config.toml
n_layer = 22
d_model = 256
n_head = 4
n_kv_head = 4
head_dim = 64
d_mlp = 1024
vocab_size = 8192
activation = "squared_relu"
norm = "layernorm"
norm_place = "pre"
norm_eps = 1e-07
positions = "learned"
qk_norm = true
attn_scale = 0.154
bias = "none"
tie_embeddings = true
parallel_block = false
extras = ["some layers without attention", "gated attention", "attention sinks", "a smear gate", "an embedding shortcut", "capped logits"]
init = "normal"
init_std_qkv = 0.0276
init_std_o = 0.0276
init_std_up = 0.0276
init_std_down = 0.0
optimizer = "adamw"
lr = 0.00219
beta1 = 0.9
beta2 = 0.99
weight_decay = 0.1
lr_head = 0.0231
warmup_steps = 434
schedule = "wsd"
decay_fraction = 0.624
decay_shape = "linear"
final_lr_fraction = 0.0
batch_tokens = [131072, 262144]
seq_len = 1024
doc_mask = true
train_tokens = 827700000
steps = 4235
dataset = "wikipedia_en"
Each number is 128 + 24 x the weight over the matrix's rms, rounded and kept within 0 to 255. Layers, rows and columns count from 0. Numbers have three digits each.

# layer 11 attention value, 256x256, rms 0.0694, rows 169-191, columns 128-255
183074092120132138142126125098156132164107101106149084129118101100112165128107130150163137126145095134157163169162127104139108137132131146079179159136103165138134196143126146133137128104155081132165140110110118110139179106100124107129078117148137096144173130111175166135149152098126082119097106142139102112165172119118144088122110097140149137118116145134123122138108114127127141138095
141109137130125157126111132110112124155123147137131126137119107126126121141111139130127121104095144150151133175122120119131125108138124141094112097117110139131123146114153129132121130132149121128095152125126107144135157127139147134112102117107133101136143115161124164099140130114091140133106127180124161149144162153058137153137145127122159126128136121130147032101110152132127121166107
124118149123100117114134110122113134067120155114148147123111125139104128120148106131075119181114153160124104097119133125130115159114123123191105188108104137109106128098118121102144147134123145122134134155138109108134109153125150140163159122129120135109118141152118153138124141132178112144177135138124127108140158120189126130152147139115106129170139112143133175149110117147126142101162
096168153132111121158130121138141125060102138128135168112083087150097129121146131142086088135123110158091119102118129132124136135117150103170075146073105105120094080078088107104103150148112163123107160167156136100125085179136147127175177093155133155114084144158157092185119120140166106105169094123129129095101153109178075144132146158107115126131108119167147131132126125116135138066147
109145114128125127124113128122138159139068179138132165120113117119110127125158132041110118138113111151128157133121150111124127101136117121126139147101148141122133150140143120089187142137143132123146187123160099136139125122127142126156116111108159106122095121111120078136127107158135137145156126092119104107146158123134159124144145123144077126090138122140136117107126136134144124111160
129119166114114162063150119114144153148129156118114147120126082114163153126185139161107095124096164141157113133181107136147092070140151121157167143152103082157071113127110130115026104145101172138196127126091151164127132089137115154134154153095088177114096134132144133146109132149129109154094103147173152106097145092191098125118140081125140143116122139164133173133086131080168140103133
107159129134060084132075118096142129089133126149101127137152162159126127112116100133115103114137123162101121104125127128128096142124124118103154086155122120127120063127146119120108135113143141118063105116142122112120142149184135127110139118167109105159134129135128130108141131130147120116228150120132161139096149115142134131171120155123073147119139122080124174142132079179103179152160
117136168129145112116138159153193123126108145128132145165107102115136103097118133138096126134138141119130117088128140131127122102129134170132117133099114138102091163126142133112146139141140147149097093125136118127130145144090127154162165134109134117102125135136145111137118138145142107117106151136106147116148157103106126151109133124114144099107133109161132141122101131124135120106127
112168113131100125159113111128140126084143161127131114128116145108133115101163132107072105117125118086140134097115131138161139199110120117132083141092135105124123122135123112147104167138133103102148134132119138145134113174218150165140163138121146106120131135149130103176129157138106135119138154088090096132130163126135129126138157128081131119130153120145150094114115131142103162108158
132185129098108110132146136124157129095148157122108140113137104106076144121085111111122116145121112125141117098128128140125097127110103156151106109131151117122081143100106125136136177128111130131138137164141149148122104118114131125158165145122130155093126140169145107159103141113154116131086161135166123126083165140154149170124146131096144113127157128136111154124103131139131128115142
116165114125139125125156113180120128105143152097127142126114135132150098119128128120094114131093135110152120111119108134139159130123126135167134143171118113082096132103085139129136103123074140134114108135141152120122101129122122141195150108075140121114095132139116068129142119128135160153112213100127156126088077113192135166131110158119143124123141118136133145133179150142148155109134
106101164107156125107148128099123147154141116155122142104122099120062117119125166132123111107110114156134143152154055110121094178118149162154135143084130120166118178126083142169151131122108132129152156122117121131143096108136155124127158140155086146118083120159149181089098122094108130162147123186109118148093138123117143113136153086125107107146149106146150099110060145126134099184121
111152121125116104130092116099147169159095153058124142090108095122119142081112133073136116121101115084128099111111115113126106136135107151164103125069101146066074150119105105181126116133148137117135122124101129115117135137171102156161153108140142138109118143181151121151134157161132101145107109106148147114178132120165157130143141103141116129143145106167138102136097112109138152109142
170161184155101231159206108141155120129134142082123098161128102147136139121115128142131128131131142125130118111118138130133175105146105123164148063104070104100132045127091131178101143124096097127156119111164141150134152074107118162151128108126099128148083136140109141135131148144117138142046134138089163161111156138124127158102106172153128103112107114117128093124135154096138092120064
159162141127146151168154136108139156159105128084128096122121095114068146119109122106116121120114147076132159129134132135152118124122090127109104165081151099145100143099114110122146164130104106140171154154161135125153129130138152095127159138127101116117134132133128132127141137120136107161114135163167122119125149161085139148099140089112153134131161078159130106103119136131114111131145
145062141122126125106123142119150141133128129127141091126145119110114121150180140153170110103125135111142108126153114122136113121145136138131175145146133141146158113124117136152129116110144167128128139101107098131140152117097124127079093147117108123151119128125170207124117157110106131114145110113134153110144139106118143118120112091122106152121135147087140156117147106094145122174141
152197109159087125135101140136155137110128061113090155115127139100107113123065085059158136156174115120119091101103141127151061180124122138137079156104100135108148115118104096220225167117194137127082139130166135099116105120147124114142134139159147146124156124207153169163133121123158125133154101079128153119146138109066164186148135133139177102147135121120122142116139123151095111129162
121126055167184121159061140123119106166166136172114141124099164106168133115138146125089140140112132149134165103142098116135163100136137125061130108116125108122179172146182134089124163128131076141131191102145130108122134198147153131134112141133169094120154111133122112108093096087125126089131093169129094122127117110180141087143136111167119132145102105163147107093070147181111115183118
112092118118141133151107113173138080171183088110130119158119120128160134117128141145083164123143131133151111160137112130132114114111188143077139113163101154126123176143107136099105111122087092151124100140146145120111112169094106109140123152154113133136155116084122061134095102108157116101116148193166091135120117120154147130160128116119159109108121138159124141141099158134133124136115
131167145150139128162135147146092153081141151154097114125167169083167099132124138136211166098127106090115121109120178154129183123127103114117140136136174081150130064116158107181168141117136141121033103130124124111098128135154093121096113165148112148158106118130097129151117119128131094109092040062131121135165074114125124087089111148149143165096122146083123119120170128110129153124119
124135083134090125156146111179123120101156106090130143128148102126124135130135135116148132155150119138137126100118129149177106144134125152169142127181119136115119124143103109137081134140102131138148136173135125130143109098122108097127123124130130168115146137143140070163115120109153150158127150115163152104128130124139153146151164125113123092139136142135123187151153109190122153093150
107143143126151128158130127148100109134143069126125171121104157140129149127118098104108138154141130163126117118101131124127145125134126136134095140095097124146131121120149139118155131123130142146102119122141150094111129180131149124164142099141133151108159121140115164148125131114162142125098157155107131097138126134124139143127171123134144121156105114173126105125081165147121073102131
148107125142143143125112119096126155120105167115164066149151107135146132152157114169076102074132145141111168157162098134138072100113131101099175178168143133131125097145130120068066150152056085144166145136198093156127148129150126109100117158113165088143150130057160113072137102124115143140181126133170101172051147130195104141117119071100140145133156124124139166102109108122130172165121
# layer 11 attention output (transposed), 256x256, rms 0.0756, rows 169-191, columns 128-255
079183131163134112110114130151112117125147136177062116134184139143100097121121133116108137125130141121143106115151130133130137110121122123143102104145120126121118112137118105119095111124106144146154090128108114131137089135121142131126153127147101163099072109110088090119115138121141187157137178104111133102094107117120083145150149133121146135139137128121119129105140123125101127116138
131130128161118107122120103138136136088121110100141119169092144111143112110162121114126151159131119114106098112151139132125139142127164115173140145111128132074132123110098109160156108128109129101154111126087154167146118152123124111131128141135128104104101127110154099136117172144141129103127123105145115101129106114170144099134147161121111115133143153146141172124145120129135127126147
134147109114137132133123157138120135130125133162142125103151139160135153127113107124136147131135134129131125140138108147103137137125136135108123135132124098136139139148126160112136114158120152131131121127159112115112133112135121111133114131128090121129123127127123106083114121129131132144108123165098160132128105144114075124111093137131133151113115149139078093109164142123136129131111
162110137109126126147150129117110130164152119144162148085149164165130140121127133115161132112138142171131150169105068107060111160119112106092167138150140111140171153138177159127118150132133115133109105118152097140139163097092117139097112165118063119158155155125088164072094124125164107116119141150109153153164093159092114111091138115149120171141119129096072092144141180153154156146135
143108145132105148104135128096121146129175095103148082121136125169164116149118094176120128132136131124140095091145118120124149140128159122139126144131112144125145099133117144160119131120115124154128134096135135109119122134162137171123143113141108135107146142118139160061144155107137130143093120151149166142135107126150128126124091146104172132122129105119096123148111118082099100137118
098156147107108115163119123153138108132152088133156127134142141137107131149085129095166159117169107140100132128165150087113123139122133113114117078103148145142150136083168090151176150163138091142111123107140097080113117133145132061122110134117151110138161158142135106125120119105161170116187146104104138149140147140071133141140150152112097133141112153105128068110151150194137130131155
145073109155147161132165118143119118145098133132152149112097135179104147155116117141114144094123151138157132167108112151109158120136104117140123119093117130099123145103131143128133112109117113105163168153107122159078101104120141157171131112129116151099109124147140110155116100139107150108080116165106113106130148109129133157063083103161146133161105104141118101137154170091154113098084
143140139104152162148134142116154138120141116134126090151150135105105153123147105137141130136121148119131145093135105155142143127111144123103112166133153139133136114111132114145118143135114118157127117122144134123132135109157165132120116167126117121120136152133151150103111130127137122151145148135122149115129123152117111111117128162139151133092116082131102134147136092139115138126106
126116163144111154143135111126116132171144146123113132086165127165102119129109180120105122133129126129123129167097128165091129151114120125107133108088112112168114139136146166123103083139112127133081116175128108158143136117117128112109157150154124174154113128115100183115137123145121101133110123142138167129110171117119088091121116113164107137159157165099081145145142139110128140148115
117120110158156162118145144087144149125126148151104125087146147110147148111166149126145120110123128105127151119116110162118158157136122127119114106103176115153135109147156078163134135159111113085121132136126120107119146117135115107144120138121146112141110166101108149109121116152134157118130135149100179129117089111109116098124134096153126158124157131163088098151148120160140171140121
139096155117136132135107170065118130132119146122138125120124123084124187141142111125114124173134125128128140110064118154118124140113130132121105162102160111167141143142161145147147122135168147125126138122137089105112129119147147097088097138147121146141155150165153188098109117131134080129171071094146131151133190145128119134116117092128140140096135130107099121131098115138112110143129
144180080175100110178112134151157128089112067111121157120120140142167125101178128122126159120163111102092109151172189160103122094121121094159125096157129176108143067127104139128108132132122122144127111174122143136141193114144115111122139157131121076162125128079154075134164147175141172105131137101133128096163111116135116107177112160105081153127119142123122144141171138153154174122122
124125166152095164108143128133165117138162106126183164112135142134140159124130148118111190112155138125119128143135153128110156161128131106121115078154086112123142107081184108108142127149124129168107108092150117110159117135114142084112128171164148084144146139095122114087132074096171147137125173108111134115083158111095094121154162139160145162128118143139062135125152140204095146131119
116092128094180065073054145124137104136081104139144110110122161171126162154157079127122146133130112143155114128161164100144085133147172131122116161122171085123129179130162108108154089080140127147111155113110097115101073152148181087107103119126156116112118131111114143168117121126139125089217135138172117111142143137149116120127092129155120134139136143108140126119121108154116129163175
121124115131125111098103116124138126116132122144112132103151162144150140134124151125125141130143118134137103140113120135113129158133124129148132105140151119154121122138111106125113119116114124133122119119121120110158134136143119133096139123128117141132100129094119122126130117138136168133167137135129139145121111126158116109145118112150135137136130131129107124135123135159115151132109
087155125132124129146133108138113099131134142120105112132129141111165127147094102152090145118132101128093120133165149120124091098133135100134112098139127142113128114129127127131150145117123113127186129121096148148122098136165110102139091125141125132097136091151112089161138137149143158118123136115147115118146107151123137135154161131104095129119114150138158134143114151153128132130127
115074112160125148071139172128152148103127192131189146133115145100181132101163141167109154123115121092128139117119123138119174130117102098114120123144131138125076138156125107089111123131079117092152138111121151132103128160110150182177128124161109114113114110092102128098146108127089122153106143132135095125107087138153100104144149094143121124116072104123107180151121126136134130145123
149137138126082111111167118154127147127107128111129147146132103154120083129115128079150122118139120094136088129119134158111131146107157144135138148102117133129105107137097153148147104138161171138097098156131129157162137088103150174144176107137104156128112142091097172115204166136135107152106152088107130128154119131102086115133070160118162115166149125118141136154132108084136140087141
143153115135154109102126169125134124114148126132115129180127105079103129091129139081147103168123139094137137106088112150139146139094092160122119134120165155122124121122122116130123157135141148147134098138116129141146140091117140122145155134121154134131125120128122120111128144138136150147116122117068161120134116112091133124103137160137158096140140098106135133117101099115120124101121
098094117116139116112131107105139102126115140126140140115123116142114167123118122124115114092118122154121177144168107124140097138105103125121122124125103118157122173151144136092130106117126122110118134130114159128119136150124112168185153102150140133103166128180117153159157115125136110127156132126135130133125138138128123146153172089134116116161119082120119140138106128152130121114141
113158134129163115066112158113109116134120177145146172122115140122141143109106111135132109130136111114104109144094105119122166115136121119103122095120151149133143125137156094125128127137123133070132115112120102107105130125123108128133122127147130119170129112110119120093117107139103128136107126157100101147101117119128154150105133117140135147114146141129112109118098137119134113136113
157138096113147158108124147147156157096136128136150136131116097145143133094130154116157108134103168098138146114110100142129142137140138143102142162146116124112128146112134158131095122113124136154117104107165090145131167116124125187148143138112144091136104130112155110089118144092094081150127104132117157129123133127126078093126081154122141126107128121148122114102152101094162151126118
123096149126114071119114120154068149153140114158049135152095160146087109143082125125154125170134104122137079158095140143118143165127143128177125096091154160131122128137090108177168131115176144116124173150077144122123098125109125161136135080100068152102087135130089103175131193161146160053125111148105113140166119127121178144107083141116094119139109127089126089157127183102139099130110
# layer 11 attention query, 256x256, rms 0.0855, rows 192-194, columns 128-255
144133150142106177138166142138085113120093119128128126127100148149174161095061136107127190142138142101176105125128117120134159136114156122172088152107141153135106076090135150100128119122126112163100131148104129136142089107150085187134145101152131138112135135124080102122125110159115074187133119099155108139153124139149092148082093110154129133092153114132151145123126175117133077133144
129122141123142119091147142117097125137131123143127124154126137127137124132097145122128098101132142102130130137093091132157098094144146121117151135145164153139151141111098113192134107112123097124126097133146135095139076155163099137118122150102112132145127099132112148076137141129090146117160128106115094114116099148139126117097114127131128090101134118126123085130139172086138097121134
121118114119129119105105122124137113117152093148151102099101125112155136135089123168119141089117152096141161111111062109107145145125130134161130135139129111156148131140104129129108118102112128100138159130116165160148088140161107123097126166160160148158137157158102120126168121156165129163139074118177138133104128092162115143059148125109144087095164113149126113096145113162153132092113
# layer 11 attention key, 256x256, rms 0.0804, rows 192-193, columns 128-255
136164162134095158124118131118072137143090162155088160089166149135114113137115119150116156151091130116119103120117122132111112112111163136088125132168169143133167153117160131124135152120162131131089135126076108100139116119137137121132172123120089148102132133118134107149142149110145114165140142067134136110157119089131100102115057112147087133116108103080081211107129148159096148130166
114144150147173212127111183148115139149090108137112167165125115100084124142121145126135117094062123123102103143118139122160099107123100142135149188088113113143119115107128127111104112105139143151091163139132133126115133120143133112119117165151140160147110108097151153131131070095118113181161121137111125146141113096076152130061127103122085143131162080150119144099141123134157081151144